python train.py --hidden_size=256 --head_dim=32 --norm="layernorm" --norm_eps=1e-05 --rope_theta=10000.0 --attn_scale=0.177 --init_std_qkv=0.0345 --optimizer="soap_variant" --weight_decay=0.0 --schedule="wsd" --decay_fraction=1.0 --decay_shape="linear" --final_lr_fraction=0.05 --max_seq_len=1024
Each number is 50 + 12 x the weight over the matrix's rms, rounded and kept within 0 to 99. Layers, rows and columns count from 0.

# up: layer 7 MLP up, 1024x256, rms 0.0494, rows 311-363, columns 192-255
# down: layer 7 MLP down (transposed), 1024x256, rms 0.0494, rows 311-362, columns 192-255
up311:45 70 49 73 69 52 40 84 78 53 63 44 54 43 47 41 34 51 55 44 82 40 62 48 57 33 39 37 39 29 33 29 48 33 60 40 58 64 49 60 46 55 21 56 53 58 24 50 74 41 46 49 37 39 51 50 64 50 65 56 31 48 57 63
down311:54 64 34 51 47 55 54 39 29 66 35 58 48 61 56 75 50 39 45 52 55 56 66 63 52 37 64 51 49 67 53 58 59 50 67 55 48 51 51 79 40 67 62 61 40 62 61 71 56 43 65 65 49 37 32 43 61 32 25 48 61 69 71 43
up312:60 24 49 33 52 62 58 46 61 43 59 51 34 61 59 48 43 68 54 30 69 45 54 50 43 43 51 37 46 49 44 44 49 46 44 51 55 39 52 41 57 41 66 72 30 26 65 51 41 42 45 43 49 53 67 45 48 70 55 54 52 65 67 57
down312:51 71 66 80 53 44 51 68 33 57 44 32 63 45 56 56 63 48 34 48 41 66 55 53 57 64 57 59 55 32 53 49 51 50 59 49 58 43 20 49 61 62 46 19 51 55 36 57 38 60 46 56 63 53 46 53 36 41 51 56 49 66 55 47
up313:51 44 39 75 37 21 45 52 67 50 47 58 53 44 38 54 40 53 49 33 50 52 34 38 64 65 37 45 49 51 57 51 62 28 47 43 75 46 43 57 52 72 65 54 36 48 60 56 57 42 44 47 61 44 49 31 48 70 44 47 56 61 46 59
down313:51 43 46 51 49 62 61 62 48 50 57 58 36 36 63 58 49 44 37 67 59 42 61 56 44 46 59 52 68 51 53 54 48 54 54 39 48 59 45 51 52 48 44 49 45 59 54 61 48 30 59 51 68 46 42 67 61 36 43 42 34 45 42 55
up314:46 63 40 49 59 41 43 34 65 80 73 52 34 49 47 56 55 30 38 58 59 50 54 49 39 51 38 44 52 33 47 49 67 17 47 60 53 67 53 49 48 64 68 49 51 51 28 63 68 59 54 63 57 42 39 48 31 36 57 47 50 50 64 40
down314:42 48 41 46 66 50 43 64 31 30 55 42 56 53 37 36 46 60 67 52 45 41 33 34 43 60 53 63 61 33 45 45 46 50 88 45 52 39 37 61 47 38 39 55 50 58 66 60 57 43 51 54 46 51 62 54 60 52 37 53 41 35 50 44
up315:53 48 31 50 44 42 50 57 26 64 47 58 43 60 46 44 32 50 62 67 40 71 62 54 43 48 60 51 52 41 32 42 55 40 37 48 69 56 43 41 31 58 35 44 52 57 44 31 46 40 47 48 56 50 38 41 38 40 59 48 49 61 32 36
down315:39 39 63 59 65 62 56 27 68 53 32 45 51 32 81 47 49 65 40 33 50 40 46 54 33 40 42 47 50 54 66 57 58 46 74 52 47 46 61 49 49 47 56 47 52 46 38 51 52 53 82 47 35 41 54 45 65 46 60 71 44 50 64 62
up316:48 36 31 41 47 87 42 35 64 57 60 33 79 41 53 42 54 71 49 18 54 47 25 49 39 43 42 44 48 47 32 79 49 37 57 44 60 71 41 63 34 50 57 37 33 53 34 15 35 49 10 32 68 38 42 37 50 29 58 74 49 56 35 37
down316:46 58 45 46 27 67 55 75 45 61 59 58 71 59 37 40 42 23 55 36 52 49 42 59 30 68 41 50 31 38 65 54 41 59 33 37 48 65 43 27 48 62 74 20 46 38 73 37 81 35 36 49 62 33 66 41 78 43 78 33 64 43 54 63
up317:38 59 50 54 56 44 55 45 39 41 64 57 47 47 64 48 40 41 55 64 54 39 42 56 70 37 53 54 66 56 59 47 68 41 47 47 58 53 30 35 38 38 64 28 43 44 50 47 47 61 70 53 39 36 34 59 46 48 35 39 36 47 59 30
down317:57 56 57 30 23 52 67 78 75 57 34 53 45 40 68 46 49 66 59 52 55 58 69 31 41 64 35 44 62 34 52 53 61 59 71 34 81 64 36 18 47 38 36 68 38 60 84 60 44 56 44 37 51 59 60 31 59 49 46 38 37 68 56 35
up318:49 42 40 59 53 34 45 43 54 39 49 52 61 55 48 69 60 18 41 41 42 77 65 71 49 31 60 34 44 44 28 59 31 50 68 53 41 59 66 58 38 38 68 55 21 25 37 26 52 33 51 47 37 44 42 53 38 33 74 31 57 37 72 21
down318:82 62 44 47 70 34 29 52 41 57 46 48 80 61 43 69 78 63 44 51 75 58 55 36 28 34 35 29 23 56 48 37 74 46 31 49 53 61 58 42 54 30 89 71 49 60 30 45 74 40 55 63 40 29 55 59 55 34 34 26 42 28 65 22
up319:44 55 56 50 65 54 43 42 36 63 62 57 48 71 36 46 62 50 56 40 50 62 60 41 80 53 45 65 42 42 55 53 62 47 63 47 47 39 49 57 46 47 43 42 43 73 35 57 40 29 59 41 44 61 60 47 53 37 54 56 62 81 59 56
down319:38 50 44 32 30 33 48 58 67 60 47 57 54 55 42 59 45 61 30 54 51 64 47 46 37 39 49 37 54 59 33 46 61 65 51 57 50 46 42 63 45 55 58 48 36 58 77 61 61 36 83 61 68 33 67 36 30 49 51 37 38 34 24 51
up320:50 50 45 36 72 59 26 51 76 47 62 64 64 54 61 70 67 41 28 55 48 50 59 44 83 52 58 46 50 44 66 39 65 50 37 36 37 74 52 49 46 54 61 53 43 34 35 44 45 54 53 46 57 73 59 42 39 59 43 60 50 58 61 47
down320:43 56 33 71 57 48 72 50 35 38 48 30 40 27 55 50 43 69 70 58 49 40 39 34 43 65 50 55 52 55 49 55 54 66 55 53 58 43 56 46 60 44 34 65 51 64 68 50 49 36 60 53 40 53 51 51 55 53 54 57 40 42 49 63
up321:53 71 58 39 42 66 44 68 38 29 46 49 43 60 54 63 52 31 63 17 45 41 43 45 54 52 63 36 41 41 66 63 52 56 69 59 69 62 41 45 42 49 71 56 19 58 52 50 56 56 44 47 66 50 55 60 46 41 64 39 72 54 39 42
down321:43 35 57 29 47 52 43 57 54 61 57 60 52 64 56 56 50 56 33 70 54 61 68 43 47 52 30 62 47 44 32 50 46 61 59 34 54 30 61 47 55 52 38 59 33 64 56 53 48 46 64 49 71 63 61 53 45 37 38 48 46 46 46 38
up322:60 61 53 55 53 41 66 54 69 32 59 53 65 61 56 50 57 59 52 53 45 43 46 32 45 32 57 54 28 35 37 48 45 55 46 48 55 45 62 65 49 50 47 41 39 56 67 33 47 38 38 34 58 52 47 45 51 30 22 59 36 54 50 40
down322:48 46 40 61 44 58 43 33 47 63 41 39 54 56 54 54 46 60 40 58 47 82 67 51 61 57 51 69 65 40 54 41 65 47 39 74 54 53 56 52 46 45 49 63 55 63 50 69 49 64 48 65 46 28 60 31 44 48 67 48 65 61 66 45
up323:35 72 49 58 72 52 58 45 55 55 42 24 66 65 57 51 45 50 42 47 60 58 36 62 29 68 54 60 46 53 42 37 42 51 36 49 47 59 52 45 48 46 66 56 46 56 79 62 43 53 57 58 54 44 56 61 62 38 50 56 74 45 56 69
down323:60 66 37 51 58 59 51 49 63 56 26 54 53 47 41 51 57 48 90 53 60 57 64 52 61 38 52 55 48 35 50 53 70 48 41 45 36 65 47 51 38 32 38 61 46 44 37 45 57 50 48 70 59 42 41 52 37 61 53 66 65 37 27 52
up324:36 39 45 23 48 63 33 49 34 50 27 51 48 54 63 63 86 69 56 49 36 46 44 34 50 40 68 52 61 51 61 65 61 65 40 41 59 33 52 62 61 47 42 41 57 46 46 41 33 42 35 48 74 42 43 17 46 38 42 54 68 42 61 39
down324:37 53 36 54 51 39 36 40 39 52 62 49 53 56 49 46 33 35 36 51 72 48 59 84 54 40 42 49 31 54 52 37 52 38 41 76 43 64 54 42 75 50 83 40 59 49 56 58 51 62 65 49 41 52 46 69 42 58 45 53 44 54 59 69
up325:67 53 48 54 52 60 44 40 59 49 44 83 53 25 44 46 43 55 65 38 40 54 60 58 22 62 44 42 50 61 62 56 53 41 43 47 64 60 56 39 57 55 63 47 31 39 45 60 65 35 60 72 60 47 69 46 52 26 50 72 40 36 44 47
down325:43 64 48 49 52 67 67 65 55 65 60 44 48 50 35 64 39 59 54 68 42 67 35 51 63 25 38 25 54 29 50 64 37 29 63 54 41 51 58 41 55 54 59 31 62 41 31 57 66 45 74 53 53 50 29 45 59 51 86 48 61 68 40 46
up326:49 44 59 50 57 63 47 48 50 43 39 42 41 58 37 71 68 43 71 60 26 34 54 50 72 64 47 56 46 57 53 54 51 52 51 27 55 60 50 75 59 57 47 59 51 39 37 40 58 71 59 48 52 54 51 25 51 47 35 39 52 42 68 50
down326:36 50 37 33 60 34 19 57 69 15 43 37 50 55 61 59 58 66 52 59 36 64 55 44 61 46 40 69 41 59 70 66 46 16 54 60 50 39 38 60 53 60 55 51 49 56 47 51 58 59 19 47 58 50 49 56 41 36 68 71 45 48 52 44
up327:52 50 62 59 33 62 68 33 63 58 59 34 54 59 50 65 39 44 51 58 49 20 38 71 48 43 51 61 43 55 54 52 55 47 54 40 39 52 24 63 32 48 66 39 52 39 54 53 50 46 39 43 54 41 54 49 54 48 33 53 63 41 23 55
down327:56 46 37 75 52 67 40 63 53 68 43 54 47 32 31 28 37 79 49 52 43 54 29 38 49 41 48 67 49 56 60 76 19 59 48 59 33 35 51 69 64 48 49 40 57 44 32 40 68 53 46 46 44 38 70 43 57 62 61 44 49 38 42 58
up328:22 36 30 53 30 56 58 47 31 48 60 35 38 51 59 49 54 35 54 49 69 24 67 44 60 48 49 65 41 58 49 42 68 58 48 42 30 57 46 54 70 47 51 39 83 37 41 36 48 63 55 41 43 41 50 64 58 47 50 59 40 48 65 57
down328:50 57 62 59 72 30 58 37 46 59 39 45 35 60 68 57 45 29 48 55 41 47 46 55 33 45 32 48 46 49 56 28 47 46 61 48 37 49 56 58 40 46 79 54 31 62 31 53 50 28 42 49 51 59 43 42 73 48 30 41 55 58 44 28
up329:51 63 55 41 57 55 38 55 30 40 58 42 55 60 47 74 50 55 58 57 60 50 48 47 25 27 57 65 55 53 66 59 59 77 45 68 27 29 58 32 56 39 40 40 73 52 61 52 32 44 71 63 65 40 65 56 61 41 54 37 43 81 59 30
down329:34 52 49 31 30 30 60 38 58 47 45 39 51 52 56 54 54 68 44 50 35 74 50 49 65 37 45 28 40 59 40 39 46 32 49 53 60 52 52 66 40 50 54 52 28 61 41 46 55 61 61 54 49 47 63 37 37 50 48 63 73 43 53 50
up330:50 33 57 57 46 63 68 50 51 41 29 52 16 57 42 44 50 52 53 47 78 57 43 50 50 25 69 69 52 29 27 45 52 50 44 62 31 42 29 51 83 52 46 67 40 45 41 33 29 30 36 44 40 51 45 69 27 54 73 62 46 71 52 75
down330:52 65 36 38 38 31 35 54 60 72 40 46 57 49 62 48 39 64 40 75 24 32 53 53 51 33 43 46 41 41 55 60 61 74 43 45 48 42 43 58 26 36 49 66 49 48 58 67 64 46 49 68 29 43 39 54 54 71 52 58 41 23 36 37
up331:45 41 50 50 55 56 46 51 50 38 72 51 56 37 53 57 66 78 57 55 63 46 50 36 64 31 71 67 67 47 52 34 40 41 48 63 77 68 51 57 80 42 37 67 64 61 46 71 49 50 47 58 41 57 30 26 67 60 36 31 67 52 23 52
down331:35 45 41 41 58 36 28 61 59 57 25 49 51 53 73 16 50 67 62 43 31 58 51 59 22 61 69 64 26 70 58 38 33 44 53 44 49 57 53 65 28 54 24 32 30 62 38 47 58 63 54 39 80 49 58 55 77 43 49 58 41 54 62 53
up332:52 54 52 55 40 48 60 68 43 50 49 64 52 46 48 39 46 66 60 70 58 30 38 36 46 49 58 59 52 48 57 57 52 57 37 45 26 62 48 51 48 29 64 33 23 32 49 59 55 62 44 65 59 42 41 53 48 60 59 39 55 47 41 66
down332:72 56 52 61 58 58 43 36 48 50 68 55 40 47 48 69 45 29 54 33 51 59 75 74 59 50 68 42 48 68 64 45 38 50 52 62 47 35 57 49 53 44 50 62 46 63 41 42 53 38 41 26 56 49 62 60 41 47 45 57 59 40 59 47
up333:71 60 50 37 44 46 53 51 39 42 58 46 49 47 26 63 33 45 46 26 33 57 68 54 62 30 61 52 48 52 43 49 60 34 35 65 34 51 37 66 26 48 39 38 62 47 78 68 46 63 56 74 39 35 48 38 47 43 70 52 54 47 30 57
down333:49 56 45 35 64 61 40 65 54 71 55 33 51 21 24 46 59 55 58 52 35 63 43 47 32 64 27 50 69 52 37 62 53 60 51 29 63 47 55 46 56 47 48 56 41 57 37 39 47 33 77 43 50 55 64 47 40 46 53 38 41 29 57 39
up334:71 40 30 44 66 57 52 62 37 54 44 43 51 46 59 41 54 68 76 54 49 60 57 19 47 67 35 56 33 24 49 58 47 66 45 34 46 71 38 32 54 55 66 46 57 61 22 54 42 47 56 52 33 72 54 57 43 42 57 54 55 42 63 65
down334:37 62 53 26 26 32 38 35 62 35 56 43 53 52 48 66 37 33 36 36 34 34 51 59 57 62 76 53 49 61 55 33 50 55 46 56 54 46 41 56 67 55 37 34 50 41 50 63 52 68 57 52 48 60 31 26 51 55 47 53 55 51 60 53
up335:53 69 43 64 81 30 55 46 51 39 47 59 59 37 55 36 44 42 56 43 30 48 64 44 44 48 48 61 48 24 57 65 47 37 69 46 56 53 46 73 43 43 44 42 64 77 56 58 60 45 61 74 58 50 50 51 41 35 53 63 48 57 44 46
down335:37 31 47 40 24 56 79 59 51 83 63 46 52 63 42 46 52 41 64 62 42 65 65 48 43 40 56 44 62 69 42 54 53 46 35 42 36 38 58 53 60 47 75 50 55 36 60 54 46 56 50 60 45 55 49 48 91 70 57 50 55 63 58 61
up336:50 17 52 47 59 34 75 69 66 33 53 41 61 62 62 32 55 40 85 40 60 66 50 79 63 74 49 52 13 31 61 38 63 46 64 36 56 54 62 57 59 40 31 63 72 53 45 46 51 60 32 36 43 55 57 45 47 61 47 50 31 42 46 61
down336:71 53 63 48 54 55 78 62 43 48 44 46 49 64 52 58 51 64 44 38 50 58 43 45 53 58 52 43 65 29 53 56 52 49 50 67 52 56 59 62 60 48 62 56 44 48 22 42 38 43 24 47 47 49 38 44 70 55 43 48 62 37 56 48
up337:71 62 73 59 61 53 36 51 43 53 54 51 78 50 45 58 69 49 39 46 47 64 42 78 56 59 34 33 54 46 60 24 63 59 67 65 49 25 37 47 66 41 70 56 44 28 66 51 34 25 86 55 40 46 52 55 59 46 42 48 55 59 44 26
down337:22 33 33 48 41 47 15 60 38 20 32 52 48 40 51 53 63 44 52 58 42 75 46 34 37 59 71 62 57 53 55 30 39 61 56 38 76 84 63 52 36 66 58 60 46 41 49 59 35 67 39 53 65 57 22 54 48 40 58 50 49 47 62 74
up338:59 45 73 60 47 37 42 49 31 18 31 34 50 53 43 05 33 33 61 46 35 39 52 49 34 54 37 50 40 28 65 30 60 59 50 54 21 56 69 61 49 59 47 35 79 65 56 36 49 61 49 35 35 51 31 56 74 63 30 86 60 60 38 74
down338:46 40 42 48 39 37 54 76 59 50 32 54 55 33 61 45 38 33 62 59 53 54 65 50 36 67 66 51 64 41 44 42 61 71 52 46 75 61 41 39 39 68 55 60 64 53 73 54 53 49 61 47 22 58 36 33 80 47 52 61 77 68 42 56
up339:62 82 50 67 59 57 63 45 59 43 35 60 54 59 52 33 42 50 45 58 51 62 66 35 43 61 62 62 21 61 33 40 63 58 39 63 40 39 42 50 44 57 52 55 45 40 37 54 37 40 56 46 38 45 50 59 58 40 59 39 51 59 45 41
down339:40 44 72 32 57 47 47 52 47 41 53 44 40 48 53 64 39 31 75 58 36 47 59 53 59 48 58 60 63 33 52 38 77 24 55 37 30 31 72 65 46 20 34 32 42 42 63 61 41 40 58 62 51 46 55 52 33 62 34 50 71 55 59 51
up340:50 61 66 41 47 65 60 63 68 47 56 37 41 53 69 67 49 61 84 74 61 59 64 34 57 47 40 71 43 54 46 74 46 35 70 45 35 54 48 44 55 51 52 61 54 51 36 64 74 63 62 74 35 46 19 55 32 47 58 60 47 67 30 56
down340:24 61 34 38 09 42 42 49 36 48 47 47 55 37 58 49 67 43 39 43 55 71 51 57 79 54 54 39 57 41 65 56 57 35 61 51 60 29 35 57 51 37 43 35 66 64 37 52 30 50 67 45 58 47 62 66 63 47 56 41 58 55 79 46
up341:53 58 39 39 33 42 56 67 52 31 41 52 51 52 42 40 54 55 42 45 48 67 53 56 43 67 44 48 34 51 65 23 42 43 78 48 52 53 63 68 55 40 51 59 37 57 71 63 54 51 43 58 49 30 44 39 59 45 69 13 28 44 64 40
down341:26 56 63 48 32 52 52 52 49 59 56 46 30 51 53 38 51 55 50 73 48 41 52 72 61 54 60 69 53 31 56 54 60 43 48 44 35 52 55 44 32 62 67 35 70 31 45 54 66 52 35 32 59 28 45 58 54 53 62 66 30 65 32 65
up342:81 36 29 49 60 60 54 52 55 57 55 32 37 47 41 35 54 53 45 46 52 54 57 65 31 53 62 60 49 61 59 64 53 37 51 46 62 63 57 51 29 72 59 50 14 59 61 51 46 54 53 32 42 42 52 65 53 55 62 51 45 52 58 34
down342:28 56 68 38 40 52 56 47 59 55 50 31 42 49 73 59 58 38 63 56 63 45 60 14 54 39 04 41 42 39 41 35 39 57 33 47 41 29 46 24 80 38 51 30 40 54 57 63 44 36 59 75 46 62 59 56 30 49 23 34 61 73 42 52
up343:53 41 66 38 64 46 46 51 60 35 66 68 37 30 64 60 48 56 60 23 31 75 71 37 46 45 46 42 58 37 43 46 51 43 59 73 48 42 51 63 36 33 52 47 66 38 62 52 69 47 46 58 31 34 51 57 47 55 53 37 69 44 58 34
down343:53 47 59 38 45 67 62 55 38 62 57 48 50 69 43 42 57 72 43 58 53 43 21 68 45 65 57 38 33 43 62 63 53 57 33 51 54 70 51 52 66 69 39 39 37 59 50 56 51 51 45 58 68 50 51 53 52 44 45 43 42 55 53 56
up344:61 38 28 57 55 56 51 61 58 58 52 40 47 60 35 35 50 40 46 57 56 39 31 41 51 27 58 59 37 49 31 31 47 48 50 50 37 54 53 61 48 42 34 35 62 61 46 51 52 44 49 51 48 51 30 62 35 63 46 44 53 54 65 47
down344:60 59 37 50 62 58 44 54 56 64 46 58 18 60 51 59 42 51 58 47 42 59 59 49 42 45 69 54 74 55 50 68 57 79 41 52 82 46 56 64 71 49 49 43 51 50 45 50 69 48 49 40 30 41 60 55 50 48 33 60 28 73 51 55
up345:36 42 46 51 50 46 18 61 49 59 61 65 68 74 47 52 55 55 56 48 44 44 44 47 54 42 78 64 54 58 69 43 36 38 34 40 54 48 43 68 65 51 56 28 36 53 30 45 42 36 61 53 49 51 66 55 34 34 62 41 50 70 72 46
down345:69 64 19 48 70 65 29 37 51 53 49 41 12 51 38 29 36 68 46 46 33 36 38 58 59 60 53 33 55 44 46 47 57 48 35 76 55 51 56 45 73 67 27 43 64 43 59 42 33 37 38 47 57 49 48 65 49 41 49 42 40 50 48 60
up346:60 50 54 51 38 42 41 48 45 45 62 34 65 53 54 48 46 64 39 49 39 56 64 51 42 51 45 53 47 56 39 33 54 34 32 35 52 47 59 45 55 36 56 48 52 54 36 61 44 42 32 50 35 54 60 53 40 64 48 58 62 59 44 54
down346:56 52 53 51 37 61 48 63 62 47 60 52 60 49 41 56 41 48 34 35 72 50 55 49 39 59 64 37 48 60 56 72 47 47 36 71 42 49 53 46 43 39 40 60 52 57 56 27 68 63 47 28 78 63 53 67 41 50 60 65 64 37 45 36
up347:76 37 50 27 41 44 47 44 65 46 71 51 46 44 36 61 59 60 60 81 58 64 43 50 56 57 53 36 57 45 54 60 65 48 51 40 56 66 28 56 59 38 50 64 48 41 49 60 53 58 59 54 55 59 46 53 55 40 46 70 56 47 81 61
down347:59 54 54 63 62 56 85 34 73 44 37 56 45 37 59 44 54 41 51 36 51 20 44 67 51 37 25 57 41 47 40 51 53 51 42 48 48 74 54 38 57 40 34 48 43 45 73 52 58 53 28 39 59 45 76 57 50 16 62 43 33 44 48 75
up348:37 56 42 50 40 50 27 79 61 33 31 65 39 35 36 50 33 66 34 22 65 73 54 32 63 24 77 51 68 53 59 58 19 56 25 66 31 57 35 63 44 56 58 61 73 52 44 61 56 45 49 62 49 45 50 46 64 58 47 49 55 52 45 33
down348:61 70 48 17 81 61 62 38 39 39 71 40 37 51 72 54 52 49 53 44 38 43 31 64 45 63 38 56 20 35 52 39 63 46 74 51 61 31 60 37 37 28 51 55 43 59 56 50 44 49 45 31 70 49 59 58 51 50 50 47 48 65 38 53
up349:54 58 47 62 59 67 31 49 39 35 53 46 49 39 53 59 39 25 24 44 43 57 56 41 29 49 42 65 64 42 33 64 45 43 35 59 58 36 42 66 48 35 49 43 49 52 62 58 66 36 62 25 24 51 16 45 27 54 54 30 69 38 48 32
down349:63 64 68 45 27 48 46 78 60 40 55 50 58 62 59 58 54 72 51 47 49 46 50 44 54 51 34 62 52 60 44 36 39 52 56 29 32 45 45 35 45 30 33 56 50 59 51 46 38 61 17 63 60 80 59 45 52 37 39 58 57 53 57 68
up350:70 57 56 36 56 38 46 56 72 62 84 62 27 61 41 45 55 36 56 26 35 19 34 39 53 57 53 60 39 43 52 23 64 40 45 63 48 47 55 49 50 55 55 56 47 43 54 65 30 51 37 60 46 59 53 61 46 38 67 58 45 49 51 60
down350:25 54 40 55 54 45 41 60 57 43 34 46 68 64 33 59 45 46 49 58 52 70 60 52 62 69 44 37 51 61 50 80 33 64 54 58 28 29 68 64 37 17 58 34 45 49 43 47 44 44 66 53 44 48 34 50 59 55 53 51 46 43 58 58
up351:54 27 45 70 55 36 70 78 48 48 56 27 40 41 69 49 58 53 63 45 54 51 45 54 29 63 63 62 47 44 49 51 54 40 57 70 55 41 64 65 56 43 47 44 52 49 49 45 26 38 51 46 58 36 51 57 74 48 55 55 53 49 63 42
down351:23 43 58 49 58 57 23 41 49 39 64 38 51 25 31 41 74 54 59 42 36 44 29 43 42 51 51 61 53 62 58 51 34 60 59 41 59 75 40 60 24 71 48 22 27 19 59 50 60 60 35 45 40 66 42 47 52 45 32 57 44 15 36 34
up352:60 68 48 60 55 52 63 56 48 44 60 56 47 60 28 56 54 41 60 47 48 42 53 41 43 44 48 50 72 42 56 63 41 51 34 50 48 59 58 62 43 59 44 48 40 51 52 71 39 47 32 24 30 54 29 49 33 58 49 53 51 50 49 62
down352:56 47 51 30 67 27 66 45 65 38 40 45 58 31 64 38 59 51 53 26 61 50 43 50 35 41 48 54 53 45 43 35 49 48 54 52 58 55 60 66 46 43 54 60 46 43 48 27 63 52 59 81 44 37 70 36 67 49 52 58 51 59 71 44
up353:48 44 39 47 49 46 60 45 73 49 56 61 46 50 55 46 53 52 46 48 46 45 68 58 58 31 38 52 62 64 71 51 51 46 46 39 44 40 51 37 44 63 50 35 54 57 40 55 20 49 55 54 54 56 47 40 57 44 50 41 60 38 64 47
down353:60 63 50 52 54 42 43 57 43 25 49 43 21 60 75 44 40 40 33 67 50 67 40 54 52 34 73 36 53 57 40 52 53 47 33 37 72 79 42 57 52 56 48 57 46 41 64 57 64 46 48 63 58 24 37 39 65 26 38 53 33 46 61 43
up354:44 50 53 49 58 51 58 51 58 35 31 45 38 42 33 39 64 50 55 41 55 31 60 46 72 40 24 40 54 36 48 20 52 26 32 73 60 58 52 34 49 49 50 36 63 51 66 55 52 42 49 31 47 60 37 58 58 39 42 56 69 48 40 56
down354:57 70 52 32 55 43 60 38 23 42 55 45 44 46 62 45 78 56 50 48 46 57 70 39 36 57 56 46 60 47 57 67 55 52 55 30 50 41 57 50 62 37 48 27 59 56 58 52 49 61 50 71 51 39 62 48 47 69 42 44 61 38 40 54
up355:43 77 21 35 49 59 76 64 46 57 48 59 65 35 58 46 46 38 45 69 68 41 60 51 24 58 37 63 32 61 60 44 31 49 52 28 63 59 54 37 36 39 59 59 60 52 24 38 33 47 54 45 47 66 45 46 61 65 37 40 43 51 46 24
down355:53 55 42 60 65 36 55 65 43 59 68 55 54 56 71 50 48 67 36 56 52 43 43 58 40 74 44 54 36 48 69 41 76 61 67 29 65 50 55 57 62 35 60 51 37 44 35 45 48 54 55 47 57 40 43 37 68 46 52 49 74 38 62 39
up356:40 39 68 60 51 39 66 65 38 36 48 62 32 52 54 56 53 48 70 71 52 56 43 36 55 60 52 50 35 48 58 61 59 47 53 69 53 60 44 79 43 26 63 60 50 53 44 65 37 40 44 41 77 37 44 57 59 70 57 60 72 66 48 56
down356:52 65 68 56 57 37 44 55 55 60 33 64 55 40 63 41 44 55 64 45 33 55 35 37 47 48 48 31 37 53 35 44 71 50 53 51 49 58 49 44 58 44 42 54 46 64 61 58 30 73 40 57 55 29 46 34 47 25 26 63 50 32 51 66
up357:51 32 44 59 56 32 55 60 51 42 32 56 39 68 60 58 51 38 56 26 58 52 40 43 45 41 49 65 29 50 58 43 63 44 59 44 51 27 45 62 26 56 34 52 78 32 54 51 21 33 57 54 68 32 49 56 49 45 16 29 68 46 55 45
down357:19 61 47 38 41 65 36 84 54 55 32 66 62 44 53 52 62 45 81 41 37 24 28 50 35 48 53 53 63 45 54 41 50 58 37 60 64 53 12 51 54 41 63 50 71 25 54 58 24 36 45 60 74 24 50 38 66 26 41 73 42 41 50 58
up358:21 51 60 49 60 51 52 35 44 50 49 39 58 70 32 54 51 58 51 71 54 36 62 57 64 54 46 43 40 41 54 30 67 45 21 49 57 62 66 55 65 41 58 56 43 60 49 51 61 38 47 44 49 38 46 56 63 57 34 53 38 64 46 53
down358:43 59 35 62 53 55 61 43 35 51 45 58 54 59 69 68 70 63 71 32 49 47 50 66 45 45 64 67 50 56 42 49 64 44 45 63 55 35 54 59 35 42 44 55 67 35 38 68 46 29 31 58 48 48 44 35 57 39 44 32 57 39 56 77
up359:68 47 48 60 51 40 45 58 54 57 46 57 53 31 45 66 37 62 34 26 45 43 42 55 69 44 42 45 61 58 28 64 49 37 44 64 57 55 61 36 64 54 57 48 44 36 69 54 36 50 54 40 31 64 40 51 33 64 48 36 84 43 61 38
down359:22 42 67 46 35 67 46 47 56 52 60 21 46 65 51 42 44 45 55 83 60 50 50 60 37 66 46 49 50 44 53 36 50 53 59 60 40 51 45 51 48 51 53 53 45 35 16 53 42 42 40 46 80 14 24 23 66 63 64 44 57 48 44 73
up360:52 65 45 36 55 56 62 45 67 42 58 55 66 56 29 48 76 43 49 59 60 36 64 51 60 46 35 35 49 55 49 53 55 32 56 52 56 45 43 35 59 52 50 66 41 55 56 63 65 51 42 42 44 31 31 48 49 53 28 57 61 37 48 47
down360:38 55 50 46 59 41 27 54 42 46 25 39 27 21 54 57 44 59 69 49 64 56 49 51 67 61 47 53 41 31 62 66 55 54 71 35 66 61 64 60 39 46 51 46 60 30 53 27 50 47 55 33 33 42 63 43 51 51 61 79 59 45 69 47
up361:38 48 55 41 63 51 63 40 59 34 55 39 42 60 60 53 43 71 62 58 42 42 47 18 68 53 33 51 53 60 39 36 59 60 57 46 26 49 59 50 70 63 58 32 57 45 32 65 49 38 37 26 48 48 61 41 62 53 38 61 60 42 54 64
down361:48 42 48 49 47 32 55 60 38 43 48 58 51 33 40 50 60 46 46 37 34 50 55 38 31 38 55 54 55 47 53 55 34 62 47 71 63 45 30 33 21 19 40 69 43 79 43 56 43 57 73 57 55 46 38 31 44 29 44 42 56 40 48 35
up362:43 45 49 69 27 39 39 46 67 33 53 44 32 40 54 43 41 58 46 42 51 37 31 65 51 57 52 72 57 33 53 16 44 17 27 48 42 42 59 67 52 39 67 35 66 70 46 45 31 57 36 45 64 53 66 67 42 55 48 44 51 57 39 60
down362:53 67 82 62 47 74 41 45 48 41 68 29 59 36 33 45 66 62 68 42 69 34 45 62 64 43 43 26 32 58 57 69 40 56 62 50 48 35 41 78 42 69 41 56 35 28 68 58 37 52 44 28 46 51 26 16 62 32 45 56 39 45 51 71
up363:44 29 38 42 50 32 56 52 61 54 38 51 46 64 65 52 44 39 58 46 66 41 67 30 53 61 51 39 73 55 54 55 71 41 62 56 42 63 44 43 53 61 28 43 52 28 36 59 68 42 58 24 36 35 56 42 69 33 68 71 51 61 41 57